config = dict(
    hidden_act='swiglu',
    norm_eps=1e-05,
    attn_scale=0.177,
    bias='none',
    init_std_qkv=0.0763,
    init_std_up=0.0763,
    optimizer='adamw',
    learning_rate=0.00313,
    beta2=0.95,
    schedule='wsd',
    decay_shape='linear',
    final_lr_fraction=0.0,
    max_steps=5809,
    dataset='wikipedia_en',
)
Each number is 128 + 24 x the weight over its row's rms, rounded and kept within 0 to 255. Layers, rows and columns count from 0. Numbers have three digits each. The size before them is the row's rms in percent of the matrix's.

# layer 8 MLP down (transposed), 256x96, rms 0.104, rows 190-238, columns 0-95
109:075099138156138082152120120078147117127127163094100115121156116150113140182167088158149113120105144149121125110113154124111142162115113131120127102130138127153125139101102145100155157129134116120115117181150170135135146117126138155084112120131130193121141154147139092142187148136129138087
104:133153152116106079142127138137136144119134082151125112153073150131118165113157106154104147135084112120124089135193141144140152124108161119114138087150147123139106105129134159117159136142147180137144129136148149125133113165157091107162131169113100107142090156124154151120153164132150085102
098:113137045168094111112144130114124112124139142120126153125107139135131134127143141115127112128114138108124104114117140141143155093099159150139137087056153115138153105156154175179148132144124109141145089156141171120123120109116113082114130106149092142113120190109125097089122121135107104141
100:159141141095085123135095159132109143152117127092096162077132122146106114121133133147113130129131084137154124114129128137144132125125145142083109114130113156107188127166141148110131099131125078126165103112141089163089121124129088137154085106152160126102154163157128089127104085149154160147
084:115118146118129133112085177141109118136121136133146104155133094105125139135114114089115137163121101153143168095118151181108114132131125135147095107174142136143077112124146146066133107148158170102125166122127153106121153152097119122103136052113166146150133094121128120123129104114147092110
100:164156118102149139101118152079143128149115134109109087140156155132131164139114115130147108085120147173147072130159087141150146136130129180102080132126118146125125135170155077106076117087091148133101137121149130094141150107127106117155144108134135114143115104154142098171122135127132130109
098:148127101083129167131124118153119159153108128175099147152115121153108129111105162156122110139142142155103121108096140087114116103147122152139170098139121153116094125111114104082136151106110165136118097135158168182163133174101089144137116136109110123140105109140120178156133143109094094103
107:180115126124126120148143094133140099071109143173107145115124108153119106128129142121111153110097137112138129125117172125109151135126112080130113098146105096097103097103137139111074133155129124141126148117126193162117143137131133113114134130066160117151128200158106158150138132119123168121
097:159109126146135146074098112124167121174182145169162158082123099150133135135123116119103140127145132111157102157110103126134103116093127147143139109105135095112143120144103139128101145137091106149134103084117119082079132118126128124096098112153175148110135125146107169118091089137163113128
102:123059134128091113157131125126136127131152145116132173109098133120148110114122123133086140122162152123122123132161151132128157129105073104129102142103136064163092123100141173133173110107128156140099100118168141174119130108149123125159085137182120122116133133157113133142139159143126143085
093:129084146153119108124154153099128132090120130106134157132126138140123136115104122166098132149146109185160114105108064171128137169104171137135161158120122074129167149126117118150138132145147186117128122135127135113154131124146132136142156147085176138135110171086121120139128120074116124115
102:136139152142145050135161112092137096176113117141133129185121130139141121101126133133141081107120155164167117126105121132140127108120103083130130108120143150133140105163127137143117118084135119103093152107122120121086107157103142184121187125150134096141131155169140134144131125107107096101
106:112099108160113110114112078102146115145078124122129063088133159117167151108117118142167136128118129097135128161130120159137113117104158117097133087116112107102103065107134098089138105113072082129135142105135119114165116100147130126133092149149149128094118152124126108146113114128117151154
100:137102097085111179119126081118193158102117082133125148155124099155150112088136086128120099104120123133111189156117114106101153127149103152123132123125107113147112145133147128156105141130119092143127163124138125139106126113156097117127126058122080106121124152102148117113139134142130166152
098:105129141094137139122107098146179130063140130109152185138185137156109119128151149122133141114136133148135139131157139144174107116118121138146098167084096143144149167134123139154107105093140117146127124150110106164101127129111139108138082200163110134155154134112132105097103137153136132116
106:133107147091144094109128097172136083164108129126127099141109139128137094159110126115116092128153100204111092112095129129124098117134117162145140113087154143133133073140113104152155129134118138113138140119120121151132147131156129121159089107155101149125162094100126089102099159128077150116
100:107091073135129139134126126134128123136115135115129101091147079143121095113149120089101066142105132171072159135128165155106169159148100108119150129116152126070092106134116141148133141141117135125145128163141090120125158120108090176144140127107129088142109153163110108141129146125101113121
107:119090135134147085113154147068176137103118118172100122139102119109127113147129099182117158180099138135107103115118141132133130086138108141146144162145134118104100115146120152129133106116183140145100126143129112088084177115138143123095139131149133174123125164143129170128166138114140102119
095:122135154148141076111107103160144132127114133139105148106158146121131116147167113132125135161144152131112121159154121153116123094104138164143137090116123149151153164147132145181125151128076178166134181106097143144144151176084108128122142146148154095118134103203125130122130143133125106133
104:074165150116114093110104107146155119118148119137136118100150132135177156088119107100112126130142125151153113127102103106152111119111107152124097101170148132154180162103091104114125118097085088139128112161142147115128100128109088132101099131142078188127104150126120149119109102109124115104
107:129184172155113078117109144117153160141133162106148148129124131140133137130157141121145112153088110151122132118088082117136100134140147179133139126166133140123191125149108111162096127149128128181124151104142142155112143108096132083120141133144091124098106121115124090112117140150171124080
104:111122135135119097152097138124130191100090117148136093107126100168141089147166106174122117137099133150107136114146148139113150122114126099111140093105135126121067121124099148112118124110126157148110105138128156119142170122118124095155115176122107143163107156176071143159123126174123151109
091:110125107127132131113106144114144161130131131137089093150112113161124144106059124126089160107142130164118148090170141118126126126098137151130120114177141118113080134082144132133148157132169160143088150109132110099101074123115139168103184124140145093138122140112123134152162133118158101153
098:101133128071147096117119126143146143134152120114128133120158141159123100144139086132147118079156144198102145158139068115118130154138096102137108133115143116111149166101124118128138164092159102145097087091124103126117151093154092110123092147151121109133104115126131139131060111125122133130
096:167137122096117147114130185155082108135107133123122135113147136135126129129120138138122105151095131114131082145132132147129133128135098114139131133056128091144136123145144133136133092105139085109107178136118134144095100136087156102093127143134094108169160228136143150140137121124115145137
104:170157142154171120098147123103103083083145155104116108099118128157138120110146112083110083125108123135141109097132105129139100166152061118142125177126101131107169154148158132098145122151140104118141113136153132114152129100120108105163147168109165115132085094128106123136150110116124126153
102:099142119120121092115185105112129079126115093100145142137164152133148103114159129146125116152118120149194137138081136171128128150164117073136100145133128124139123107111124121151142062145144131090119133094117157134141122099170125136112101156136174123148090109114162122158122108130107118134
101:094104159092102116124119088117171138075109148095139093180114090149132124120147147139098131145160142128107131135127151129133117147129165088122140148089092116148148160105171100119137124141140085160123173122109121127124173116138097101129112101138132114152122163124129100150167171148123161147
093:129151130134108112137104134102110109107181122122115156096121080124155149134145096094167098131157103098115113148132124169151116086139090108126069160120141118131178172115144132112129127126104071179137127149156126127095124129143119107163139123146120104093080136111140127162153123153144110144
092:142131095142121097166144110119130138046144099130135136161135118116153148136131119136168113122127087124144145119143119088109136124116101080167127102134123175142072111142144137119144164130168118097109139139126120095127145146137091166109143167153115181122114164117107125120115145131159169163
095:126121080100141114136135105106104185099136142071133124117196111154108120160138115081166123099159080110135158103161112136141100096125096104123124116134148144115122144128116104154127147109129138165141125125125144090098118148168129110142148171131109123123128134122083104125119117170171154138
096:143128172131100131107149091105067136129144144103142099124155122112112125131116115114101125106131127117135124146151117110144097181134133147146133132183124158137081132163105156153113125119139130130147120128111127086129120107114125125119183077112139181127175124208135127161099135145160120114
099:119130130116139122168121131114087184129170145133123140102129114146094179121121111137108094124109124166123134126107142118148127095115134142118170107110101132104079097179174131151138113166092122140155125143117110077149181124127103143132084099114172156110102164114132144132126087120117139131
105:149115121116139155123129198159128165095103100131125128124157183098120142173120116103101107112113107110096105112149133154135110127142138165117122127156151127157167166105140135116111136136066106157128145151119142106181127117138124131140122135146137144094119059135170156104172115122121122130
093:108140143126149121120117077093130142075128149112156156124204120119060155146108115127160122158124107087151135097108103105151136135105125136104113116171143158113142137115155113109088097125131122127149138100117113112122181109125064161130145143142101124126106156133109147130116117098154126119
101:119090122110157122150122128123098097148090094124071121145147121129152125138123117108158114114114099118132165136148067169098146077117161127112123095100110148130171140131138127167133126120137131078146137165123167128111102139104097118153100133150119143158135104128132085184143119118136171098
104:146157108119120172087157134128126177138120150132102105137170116085125159136155124117129078137099108152173168114121144109139131160111126103131103143083106121139168111078160104126137184154143127127146095138105121136139136123104077171105146125162131123120114106087125150122123143109124138091
101:096155110126145082182118123150115089146108147138143128144135103130168101097129086147123131086177107114130095128129095096160144159114119119127096183142124135121117109119174155129166129165111114158097140145116142092123134095157141102152081136131149148143125077109125112133167118108133142136
094:126098066085165130108118121151147135155138146134149148115115108116134178099154162151121120124134138114121147117101119095173122136128179109133107117148113086093087159153126116105116135148127125164158090113102127105096158113097147100182141159121130132105138088176128133105102153140126145144
098:133145148164131145139156120124114176083176122152186127102114170112170135129147131057131076160105127096119128096120101142124143134135153078120129161116157128113094154137161119112125163140154091141113107123159129130145111090120136122144106141150122127137145191142126121126123120119133099132
099:109102094135094122145102117137146150169165178140138094115082128111092111104126139087101146068109130126126147174145121095137154158104130156138109082144128143120131088140116094137151097132120121155130130139087131147134091160144109112085104132130124115115151118088093128130154093092125113107
109:075116105122141136145136169127115142126092167155133078137161106153163101155121127122145118137170113115195151144141126123118142165101128139127159106116118141140125064146174102127106142124123161123139135097130107161102164118136146120107136108135167105111127151141090130152096172163119158136
099:128127147105131124131124137142123122159128117119105184123100099134144073126094136161141119126125153149109061132099136128160117117126103165112122088128139080135180145147104164117125154154111138106141150146097093140116114136148118139126142084149111121128160133169120066141151090078099113135
098:175121126112115150127096061120134138155138178105114131152119064149145158113143126136121115104121146076102124146129134143139104130112172120139121148089152138125099088133088116128173095134084104129160109094154121112135123151126128134108118083101112114124118196126114130125105145131152158122
106:161084112129120109113093132134119164152087098094122149095165160092145137114141148161146109134119146113138116109140137127114133133155117112093149122125151149093157142082152149105106086131145140147118134134137163137138081140151160136137134085165101207140094165096163140126115131143136134140
099:087115137127104160188126129106086124129159148122135157109147094138163122096139162134148122112108142138104092094166117102129124127112123145126085134094124157123157097136099148067119143134112065125146097100146166128146122083131149102181134127136111081135136135157125132118130134160141141139
096:126121142094130099075150149145118149088130145152160161136117098136154116154128080114127105123121112144075132116157163143116146105142148142153104082135096152111159144125127139136110120114131091149133105087122139151110091125067107103118131119121143088197112125111137161093139134166103133137
099:129135124137118091156161189130136120117133102133112139145120111144128138147160122118101133157108166128103168143116145117101102137135132136144156087126115101122102156155146125123090104120086166117160124106149110116122131118175195131111120111109107105103091135160095124128135166089150193165
104:138166143090118115120084136166179131150122140159138128119123137128142130171134096129125131117193127117157106167149116111112133129109123171120115110115141106145082153141128142100171115145146153154183097116120104158087140124143137118148105121136134136111176126151092134114103191139148100098
# layer 8 MLP gate, 256x96, rms 0.117, rows 191-238, columns 0-95
107:143122125124144121097115089149130112080145134132119147130105094173107100128125140121155104167123120080167157176111090136128145117111108126115138132129120144155170136100116104122089104135073140166114109150122107102120162138076164164118108161133164133129118112182124113116120130134069114123
102:130105147127164154152158145140120116125092127117118182087127125119096151141141160132151147149115105128143112148154145098122127099192193142138096143153130088136136124131128084127137165128081141149138130145162193140156158165138147108123161127128117137134118066134122120119135123103138156124
107:090153106179165118130141134143126118166084141139131113137087123131147125125158114093117100129122098131095143126125155111112154115164144098174158135157149140085105154160126141186118174115125153127116134172070098122151129131127134096136166100127116154158109099104103129159118152141112139113
081:106152142116110136115103155104106109106115107085125106104102119149126147102116118104120122153113118084156112105157081147125161144122141110111144132137159099167135120126112121050130112114152156085104128119132161144139158130079106120091156087069126144162132143120123106132130149117107119074
097:130112170120138103126099137125153101117132108146116133123088167149101119108137133132075091130119147148099129130158085140107120103129175110113131071098127141102149153186127082131137116150100128128124092143158155131123126158104114139180110119122180082169128142123131115117101113106088135111
096:128088118128135151092108109107123139109121105142131127093075133113076129122133162104126138144118121110141145144116137083133122149117062097160141097148117074120128141123167084133140131127162134118146100161078146129120161158109119150135142154117128122144125118187109130074143149124156149167
101:108142111167108139071115111170114084119111107150113103086089121127098109117131130132136127150141120132136173143098132125121121131143097081150166086143127136124163119146154129126127133138115125141125069127108070150143157130123146121159074141096157084107073106149129132130106129136095136145
087:130127152095136099121140121186109089056075140081107119142139145158123146142138109149148151139148176142102115144122190103107159122149169148131149124152097154108140104107142105139157146111119132113067098142134163135157130115151148124153139119123107101149129126097141115112115143149125143126
105:132148146129166130116115104140125097126093086107112088078141127116101117096163160107180139121156102125124137167109137095121154101140147123154117118143143162142124107123129057097115175186129123173144140108096114112134140114114148136128110130102160134170146110106130099082132102124128136140
098:116129117149126116134154118132146111132112121122151125134078107095114125137119145130140135136099110118173097107090120124176144172108141135151148127125115160131213151156106141110067125110128158177105132146105122134135159158131148122170109098138112133192136123113120138124148162129121076104
112:145104142177129141085126082116104119096143178161075143115109121119128124154156153085128161138149116177166140145146141154137141107123135107124147128147157113108137125121145128148102129130140113121112093133143151124143183113124125102088109096120123121155070093094088126095171137112142100140
093:118155131149085116131177139185143112125128150096138099126114135144152129159116113149134144134143129163109158168112163109173182114163150115144129153153095120160164129116107099136120124162130109121143140132166110148139120161113132126114110146100176123136108061104100080143131150133157132105
099:154147163144113082064148114140108112117116118100127111116104140122151091110147142125161144139074131113096104154137199115125098111148122100172106136163125099139141122141103119134103127152175155144136098171096124155155100142166130142136131115093163128141131118139121113132153181116119134107
095:135116158183122114133129135152122147057096175093130142121127143161156174168133130150134127142091169122167125125144133158108100104168162095162086135139122111120125137113153124158143113091073134143123117152115152140158151127139157124142101097130112124146087140142147141115148146114159157122
100:097123116118128084112169095156127090151078114108125107134113138151163139127138120122122145133114079158122117137132162137140100125165151140092158097104120130110145074135121122187121145089099134117106112105141098132122132157141139101118139154143115144162107127096096083085108180114090119126
093:135155133134139099095177080138106139096060124110129096114156131135110134098089130127162124129157128155147164111128153117101129109146155101128156106135080141134147133111115128123155122140129147150110097090158094143174146134109114060106154124104139116154121137134127106125116132112110127195
108:110126112117113098098107105119130163067131138121108139090112114137141121119105151111147114109172144117136114129104138127126147143069160073115165088106123114129156144112163068124104093125096109155118118144133108117166162154112109112124126121115111097113078087167122132165156133128132165139
095:131148124169120104147146108088139147090118179132111155142097148111174098124159134112140118163123121162119158158122158099127173093085145138123111151152128096139115129118167099123140136142147122126107117122109152133130139152148114140172186148139141087128091111169082090119116121130108166153
105:087140113124135129124171120110112109114073117092122121143112148133080107163135142153167131105063162082135092128116119153164181115152135112118132127105134095099134136143128138137146186104159111133119155152129124150153119102135180157129100141106127148129109090156152104123144126128092118116
112:125131167102167068147123112137112143102103088117102154089138149136157116126146084094134156149148134145148153140122089141126120111115151126161134119144137129129166102132128110157117121192127107106116144119156092125098153095082127123137124169098140109148098102158116149119113162121084087102
105:119097137115105125117149129129131118120111133116143163098132124127097131097137097102134115170156161151126114140125144151105106102081120110152161108114127176162122106114127098127100071139098121136130080153107145142113146131118145109109109107120106087168124088158143088162168161159177134172
098:133118152133145152102150133129151133151139111107136147125110160096088108114106160151129153096118135092124094121081111103109107086149162103126191092165130103143140137119125082142126111061105138165102107117118139112162126158157134098132096122134128160135121109136105091110175118153159128140
104:131105150167093101085136138163119119080132158092119163117119140107121120097171110123111138104163122110110151173097104107138142145102113115099112087101115113086171123137132139150079117137132152127123132127126128148163176117117146131107138089078084133157106118125157132146140157141119136173
094:107124131162167134157107114126135082072135144124069116117137150146111139143107111104094127081169122121132146144120142088145141116110131107106102126171152142124159153135181118115124115171123147122143125149129123114123115123089112082144114117109201153134122098135119127074123105120090117147
097:115119173111088130180123104133161106112103108113143124170147124165120099087131124107113129128179141095133111145118135113156107149117093122116096089139116174120138132151144123136119134122069133149077066123109170132175097121132146103126140098131111118152101118113114107172122132099117135128
100:126131154125146133162118096153140116099101139096127152076128126137140148134101134188100147112123122107148087116114101121160164082147126111114157118112140095109143109154144057129118153118112126148103101135112131151159144100141106150168092110121084135147146131114074118149167160150141154136
090:107133107171116128162146107131191132103136146131130096146113129151106154134116140112136098096129154122110097160099118172135151085117115122156119177133155121096132114145127100109133148106141107143096094133103167128151106154109118144122127119118169108117081069166124104139166110075103141139
100:105165128143132092102176108168088109127078106146109102101120130124116151106142195150129159142103140141111107110154115138109162148145144112143185087130085154111132099156120151156111099102129132133138120145117127157114143145105149110118107132125118144160077131083098107097140144103128142110
098:116146178146114086119145093112150149108144161176105161150095173123115103164088135110112120104106100117153132111142097147143125093124135154060150144113118090130133101111153103116156144154105134131109142188127148097133110123113114131124104135108142101135120097157118159100127159125107164110
099:144135154133155136123130088157145128111101135119110129078124150134133121079107123094117113153092079063161152103052121096142141136118103107129158126101116143139144119131092149103088122104165135129150127128115146119124143122098134100126127145132110107189099117109153124148139178135110126159
100:090156146137109102120115112124105122147133129121133132136099101179155127117122156140131094119112070109110156107096127182151138122157147117094175108121177110123105109094091139096148121081076157122126135114123134112118118075131118119089126140067110082165125137131123152109138129127124134135
101:125123183093124133088143115141122129107131144107080126132108139109133154113118105120092126123134115075130119127083130134142129066133149132099119148156100131139126072139113110157151149077119161124096104095088129131119131131103158110129071174129123142133126121083125087073143148132126116125
100:075093120143136102097113100131106109164142117143138108157096117119135140098166155144122117136137096114138164154123110139133153121114134070100093170137143155118115095166123152157145103115150136139176149098117109130158154156134124078138079167141151142153128140156134107112133176147122093120
101:102160143135121113190097119160134091152118120122122131166143147106085133121112131147110129148139149102153141129103193120122151111150198098129176100164163111090159115107135129131135101138133151112136140141133134124137143102111105113108129117095118118184125139152149066151101127107131109123
107:099156094151117100108129128105192091085118137115112156128098168136153136128119113108132137112146134108107153143122118111124127116105120149092132142130163096148129144185145145121149086161148148126091131165089131133177139134115118117109105114106100161093094074112099103126146158153136092142
098:102141173168127073132105125153131116141112132125141164084140111140150082094155140132133121128108105119114153146129125176159123144140160113161148105112144163105126097060094093098090116154063157157139112130121130146141136124158119140138143112126120120131087123130118136152103137145104169145
094:140138148084116072123170107158137125097116114142164162170109118173173085087103121149118107114145088101120096120071119138123116133132113092170149130089103111087127129124132137151143138129130102135100113132093149129139147119150127160179118140103147124135163124133108141116176136111129108124
097:103138152134092123121138092104085127112104171099139145148126145165106115139153147103173123134100149098142079129105134181131125103145137142170153118146144109158166107098170150136128129105133155099151109170138157154156131122114112124134093111111120113202136138102122107130156119146117087134
096:079096133137150108118130100157110136127084126106106150100120133101101100122154137152103153123157155169141110157149113122138166097156115087159118059129135128084129103131114129129101156144083166123158172107145139127151125163101126148128142126116100168112096108132124141106139096131140178129
101:091096089117110072091100104137097162129135145098145144106123141172120167120143179146127072133137130136160162127089110151156154139111127102125127104121141156110162155123101084139109113128159148117128102111133150148128102170160110124134104132104158126177136121158149123140118161116131161145
102:122137168129152112087115098128092134102104125097123100097128163127110122097113149131150156084088121135111138145117147130145101134140095144167121167139131083161156122149087114112095110124125131121124109143084129133100156115118154125116090121111190146117128128093173131131170186149117118164
098:130107151148120121147079143162097138071104131154093152138121140126083136168156103116144159166134116111130170142122110139127133123114067136095149108143102147139139164125144154108140122111146095116098089161149144203156115144142139121132078112141116121140087094135122098132115136128143130116
102:137163131164133101124111139126158088124133143108112132125109144123086121108153134151127140132134103107158150124133179107167150133150131112166201125186136116130150146155175149133097126135126157145154144166132120161106155112093128116147131139140164162144082138113148105099100138145076158128
094:093127153122114131151148105117162138117111130119120088172109114122115155139157142119143123131131130116145157200148121131102101124115116096156129175095152125171088132168160101137167132160111108125155161161120145113175094095137142098134096143098178135135122079129120095124111112112111147118
098:134116122146176122107077157107159134121136103154119169105101103119078093108141135146100142140135173141122135128135149095121145105151153099167173128132144160105138129144149093165147160118120143144125181112100166127186147132133158095135083137132093153137117116145123127110133126125109173126
102:137087143086080098169148125138119119123100130098159131102122147167158162151138142128127133166159119103134111124127147167139167098080094116115150112134175123091166118085083091125083124108142150131123138110162156125116163132148130105140113161132134133140117133152135154100151166107107118142
100:079109122151124109123133116178147111145133120133189152133113181128083108111138110136072106136112109143114116130110117113142091099101147162096153105101128126166177134122168125125133115136097129149148115128103123151099123151137185099123138168071125120138134101143123137130170132135161152137
104:050133166124149121144133100120140184150114105138114127126096124175105092136153149151136136160090120109155140137109142153125140140162128101149140139097104104119062127136131132128134138114087170148088107119125151108160114132105104108138133095129143119137103101122072121140131123130130183152
# layer 8 MLP up, 256x96, rms 0.108, rows 191-238, columns 0-95
107:126138127105118123104117120096148120144138173170103129093108106075118167173134091164216153111122085180111145126126151118168176108184142131136128130137138140133119115108152092132096103126134150110135115126134106107112126130088121152122169118110124130127136118148142123110140126130151112103
100:130189136106127128141173109077139110106121114119139130113119141148134128154128141119104124118076116124106119130075115123092115149150153079123137081139148076172117155153142122110098103065154150104110141123116121135109141111122124152134152094078070131095109135135132123135135111128155125099
104:134115153158179184112101168146113130129112153165126119146102104142110151133169131114169138106131146152115116128074104087107159103098100128129133084126121101120120179148120140143116164104137136141135092151097121150125111109149125091157116103157115164169099120124107095143137168127140158135
086:135131105123128113090138134098154128064135115116079123114150129131149119086131094169127129122167122132154130134088150099184116125137105128121136149145133127137126085044136112128118126149126094104167115132121149100131122124146166119149103130123098102143123157147101116204135120130095117137
099:130098119117129114128063112104068121133115139138163076142106092161156103121135123143150123094166104086147129134167149160151128119105091122124128153105084139109143107124164128172119127145149099133136122121134149142078140157148108105125129199129129150123148095147141122127111102125101148111
097:131112166156105142153143156155178110074137133135120079156173113114152175142098121151115118114111061107150162164148164117153140114164143146101130106169151112136099131144150083119080155105142101119138131125147135149116143125131134121121143147117165109127130156149114109163123128115126095144
110:132061143132151072138141106128163133114086148139095107143142140157129094116118182135146150096148078130144146106153153141115113132100123135120130136121149132133155129132181140116137131164117139143136128154117163146146106173135095166144107148152133157116200126115146125136100156114133173121
092:167114150121128151140131136098111106126124146133144189103196087102150160136154130106097170102177157125156103141121132100115108132112099157119137098113118189136136123133146105122120153103112142101113094108125115135127094151137159124129157106147121144121146145065121127110139114155148108083
101:104142129110141116128133166125112150113080109152114126114148092121129107135148100114151162141190115106134114138098129141126088106085134173177131166171152110133116150158112086140092151110104107144161130134080153156125158093141157133141131125127158159128126100132102111147120129114183110098
093:159109156163143115144165096160143133134112110134142134117108142096088112136120095101132132130133087118063087163118142126117155114141143113106154117126123090098121083125175167095165130091088124102107142140139147101161107083137165132104100131105151137107151128109127125158088113103107117129
106:134155141125127127132146134136160140114108099129108120113147084119190180133147112135156131160130089166126141090126136104143120112146191143140103125141172110118130096136110124142117151093154151115137132132126142140115146153107092115142132131197151120140113136111084108094157148089117104064
105:103111133136104134164122101160083147121114159155151098109142083146142128102139170149128124141100173097141128151103141124090145107093114158148094119121149134118118120120142111153156096124138088131103119122145137094127136128181094096169144124109131076132084142134089115178167131091127133132
100:140103164163140152150140125102079132151110124110127148082132160107145125101113140103105109167090142123097135122153149126159137140146149159114116148087138137174105117135101112155158112145125134127121082084177171126109141158121130131119171106088125113128132125077125102124179131112103170126
098:154126133162078140161120115127138076084139110099099153120149098098152141182179145146121107154119126129162111137103085125150116106166138146125152114144139125170131126127165112135116169122126184104099137132138131122082134108116131082159107125091113123116107138151115157150169106116126108133
106:148102163148160134163083097123121166114142146126088171121150162131165158119145095149097074149151138099121162117077116148182165132124125111125110135151146133092178106097142152116109138109097123084155098125138161129130163119126144128143103107134112133125112102122104140141143168122128138125
100:153110119100138132102144119075153126139100144159140106111111125112121095134188138099114142163142116065137140143166117147151099109155105099162124179096158115117105119121115127168128108116105114128131152163116115115111078139136127121122109156091172109161100125155149090156101125139119149161
106:135145101070127118118102146092166084141106140152121127141129136154120156129083140130151125148112097084105150146132112152131115116127118101121129144141148112105117178164113163164117148097137123141119106126155130129132142121103042118121096144140133149135120151093105091171126159089174143115
095:149158130135143127085144114117126067109139110113168149138134132090114153110127139154109112093098107146192101099110102173142074121105148169118156111116121120154137071137169120132139156129145076163133099152142156132154145121110108135127111116114156138110138146087151105154137138107135136130
105:163081118093119170138149103135185119148122135117181146123093091134159098144167107125096118106124106130171130129134121156083126130145120096135134163116090161150124111154120154125140150142148142129097152112140124146115154171153112169104134122174149131113125096128099124164163132127162136160
109:097133124097118115144136159107141119169113184084098162157132115119135128121139152099114121124102122111152132154172132123162169120157147135142109136140140152146151118160166162175140107168147111108132140119116062110126125138094132107145124160104142133136124135163138162115111105098086160075
104:166145127136110167149138090153140107106133112158160095095153130131137116089114134118182118104140146102080115148142182154099145115162112141117135143116135123159108120127111121116105137113138131124086137148178133161137090082148140099141102142154152142133154127144166099167151163137083148158
094:197127148092114163099167118145129145175115102135074138092154108137137125134093121165104111128133148124154153104169116121122134108087087117126130128113123144109140175051141122116149104131086108140142097102152115142115150134107147121165116121141147140143132131124154131073136124119117115142
098:115121134180111149162162122095140128086146145135086134109134127152127108138109161123129151103128174133102143172126083117181142099067098131099145150127110138085123109130145149125089145097119105139147173125153169157106130093148121118098102124128140105082130126162095111111131121128145140149
099:114184133159133116139111107121143073141116117090144134146186081107132142120077142171113156134155124130159143167109141112141149105083160123128115133138163146150110154097163095106120143139133163111131139097134150112141133159119130091131178177121138122096101131127107147117103135140087138127
103:114076149102160110071164120119129111147110125154095137137122099140094168133111112142122108125157136099109164142097150096079098097087145153104151140110149124108119129141146136112121168133104103167081119103110116107141104087117102133084113127110079131123130111121105131147093134157151155137
102:112138107128103116154151115118063111164099157111125163125113165134070149117150092101124125146136130188108131111104101117155152119153142108132076115115068161078150143136159168141121125134132122146159146164137130099125129113154142156106154151123138103148129128154177124134103116124130116126
103:139091148165132126121095090094068106112117111140135105164116099140111104077136114140143151127154121104129169119118110122100142119108137102150137119169126107109115123091134073087126119137088135120112142132161146077116137125112123114115095117113115124168143109151086117151175170163125093139
091:125107110110122138124139178142100118134134130176125074071151141124144119129163105156154130092062132157116141083118131126147113143132166101168134139140092146156087123140135155138129166128116157107103108110109149119131180130151115124106109137150138112124155127149157102101096115088162149109
092:081153152180128151103134099165124149145115141109135169161127100135113110149111138140111155112105127140096142093120160120156124168141130108131120113086128099118143117132164123162135120086111153154171115128197143131118103131136133130140141098103105126134112125139108154103111125113103216117
093:140127137104155140103142130180112205151144120109129138112157126132152102137120125106141116145124117130133155095104132113128082124110080124120122162109087160127097121113113133067107129140146125140110105121087160108107125077146135142130111162096103122136110128103099101118124064096149142086
094:107124100110166137118132152149118131146116158146105111094101109139143118132117148121150131159107116148129114141117157158133166117129079112119172079107113125123131152086103120137100103161119158124118135149160154085126155086115127144131094164137115136193089169137090133065097110125105126130
098:087163100139146116178164113130176137131103109126144162118108097110099145118103124153117131119139157150109113158148093103117130115076137121121166096128085117139124082127144139093138115085149116162141168115125102132174118143141165109132128130166138099100127092131122112151156099138155081108
102:108160090135169156158130139073062119134106121107150127134105124117131119098144125116158130135107115095139147133158132117132138127161085127157104138105104122123111136120106056144148117136110162120104137113114142127134107144076153132129128172157106076106144133120135149158084087159098120129
093:099103166128091104110164107121106182152101152145161111139133109120115081096125120114103149074122120108103083122117161141115090135111112101144162091103165146096129112127117119121124109127104095157125149089096109088157143140169123113098115133137109152146107139105117126164105100163112114146
103:147119130071100133089108150101140108117112089136149100129085105129116126145152093133106126158160065105134131131159132122164135089120124128142117129090175102101094095112128088150131148128143157171111120170118152131122083139148096142104118114109133116111095136094099106100134142147133096106
100:121112126099173106115176162161114126162178123144147120087106155147152149138114148121142136160106109125139174137173112112162110133159143138135139157138108159165114115147199148121118144128134141132132118125141142139086120174149093142138185131127120136100130124088167129155145112101108132153
102:096161157145154124105130083101124121122121100131108155128119148081127087123093168112116172093131140143163163120143084143144141131184133080103159102106111135134174102138159111105113155101116121130138161091094132141131153129161152154102128131147122112108125129137120099124079111117095111101
095:131146069165118130100100132132113105174132155146165154108094124148137173139138122173151143171140110103155179172146103136114138173131152143135113166134107111117140137130095146122109111103127110185123160151110108119093166105135125135117126110137169094159110111135139120158097135113153135121
096:122097139137099193123153128097112113129117120120121142119138120128140117136117127116081145134084096097134171106155105150110149131153166097110151103086160095129126168098102140123072109100107136159139151129129163110109168110129114179114107095111138146135095143118100137138102093123100090108
100:120153141106115200152132121142130123179113104120105109120173078138142107093123144125139116113114105140122151069111135101148106141184134131098109115177113134146138131133147107126119168110119139121172087125117158139066174111139107127140153131125127150078138140113137110106147140114142103127
104:097109125119125189145147139181152136133134093138094153149161101122154109142116124108120161098129131143098143136138156095119097121149163175130118094094127135161105094127135102079153144164125108104110134099151114109132131105063146098093166099143112107142108107129106123105152117146158116131
099:144115146094119159125111144133150116144121069160174094141089142144130160123177055127108109144145103167201115096109147127134140128138086127149171169151118152101106110104102120135139112125101124105151131117147141086140135115118156143113118141116121144121120117109125093143095140119161122123
103:125154120122125157126135115125136102137141133130126065125152101102116120120104134150142148094185149139145134153126102177119169123107105135095151154114183122136154141119149142080084117149143114119100125140130134128174141133140140167175144093110119127088145148179160107127145090156088130144
107:081131122134131158170146133139177090116151130168105073133144134108122116126142159160131153095138131165123091155122121165106149098124110125143137113146120153131105123145138089141096168181076125121122152106121129112107128099147130157148136113116131145105119104104068093100144106138081140111
102:148149151149136147140137121098128118118152130126120119143111116105114101098121148128132109118135152143116096121084138161114118141113141119116091123129090105134155106080112114166046152087150149113128093068108151154179123194112155118111146114112098097143158145124136132171132128142148123107
097:177118121113126118104128159164109108104122134134139119100124154154129132138128138153125151104124079132122105121144114159155152146139115108121121144092144130149128112148135152123111147135135224093102111097121154104150159105122071147115104156133169144149137139158101100142140195164132152146
097:127080149070146151116133139130135158104156147139140117143141117093149112153129132077145118108147144144091113091126149160113108136122089159107136122132144105078139155101084110118112171165131107163127160130142152115156119089157118082136103108157138186121120105101122124123137124154090120151
106:112123147171160153119119146139111124150131128135100117115111134145137099100092106172097166148134132128114111156141082105125089162173166122080176131142158167131116071113136125142117149147105053135130147130114139140137134082153161092135134136134089149134145144103126136146109139117137149111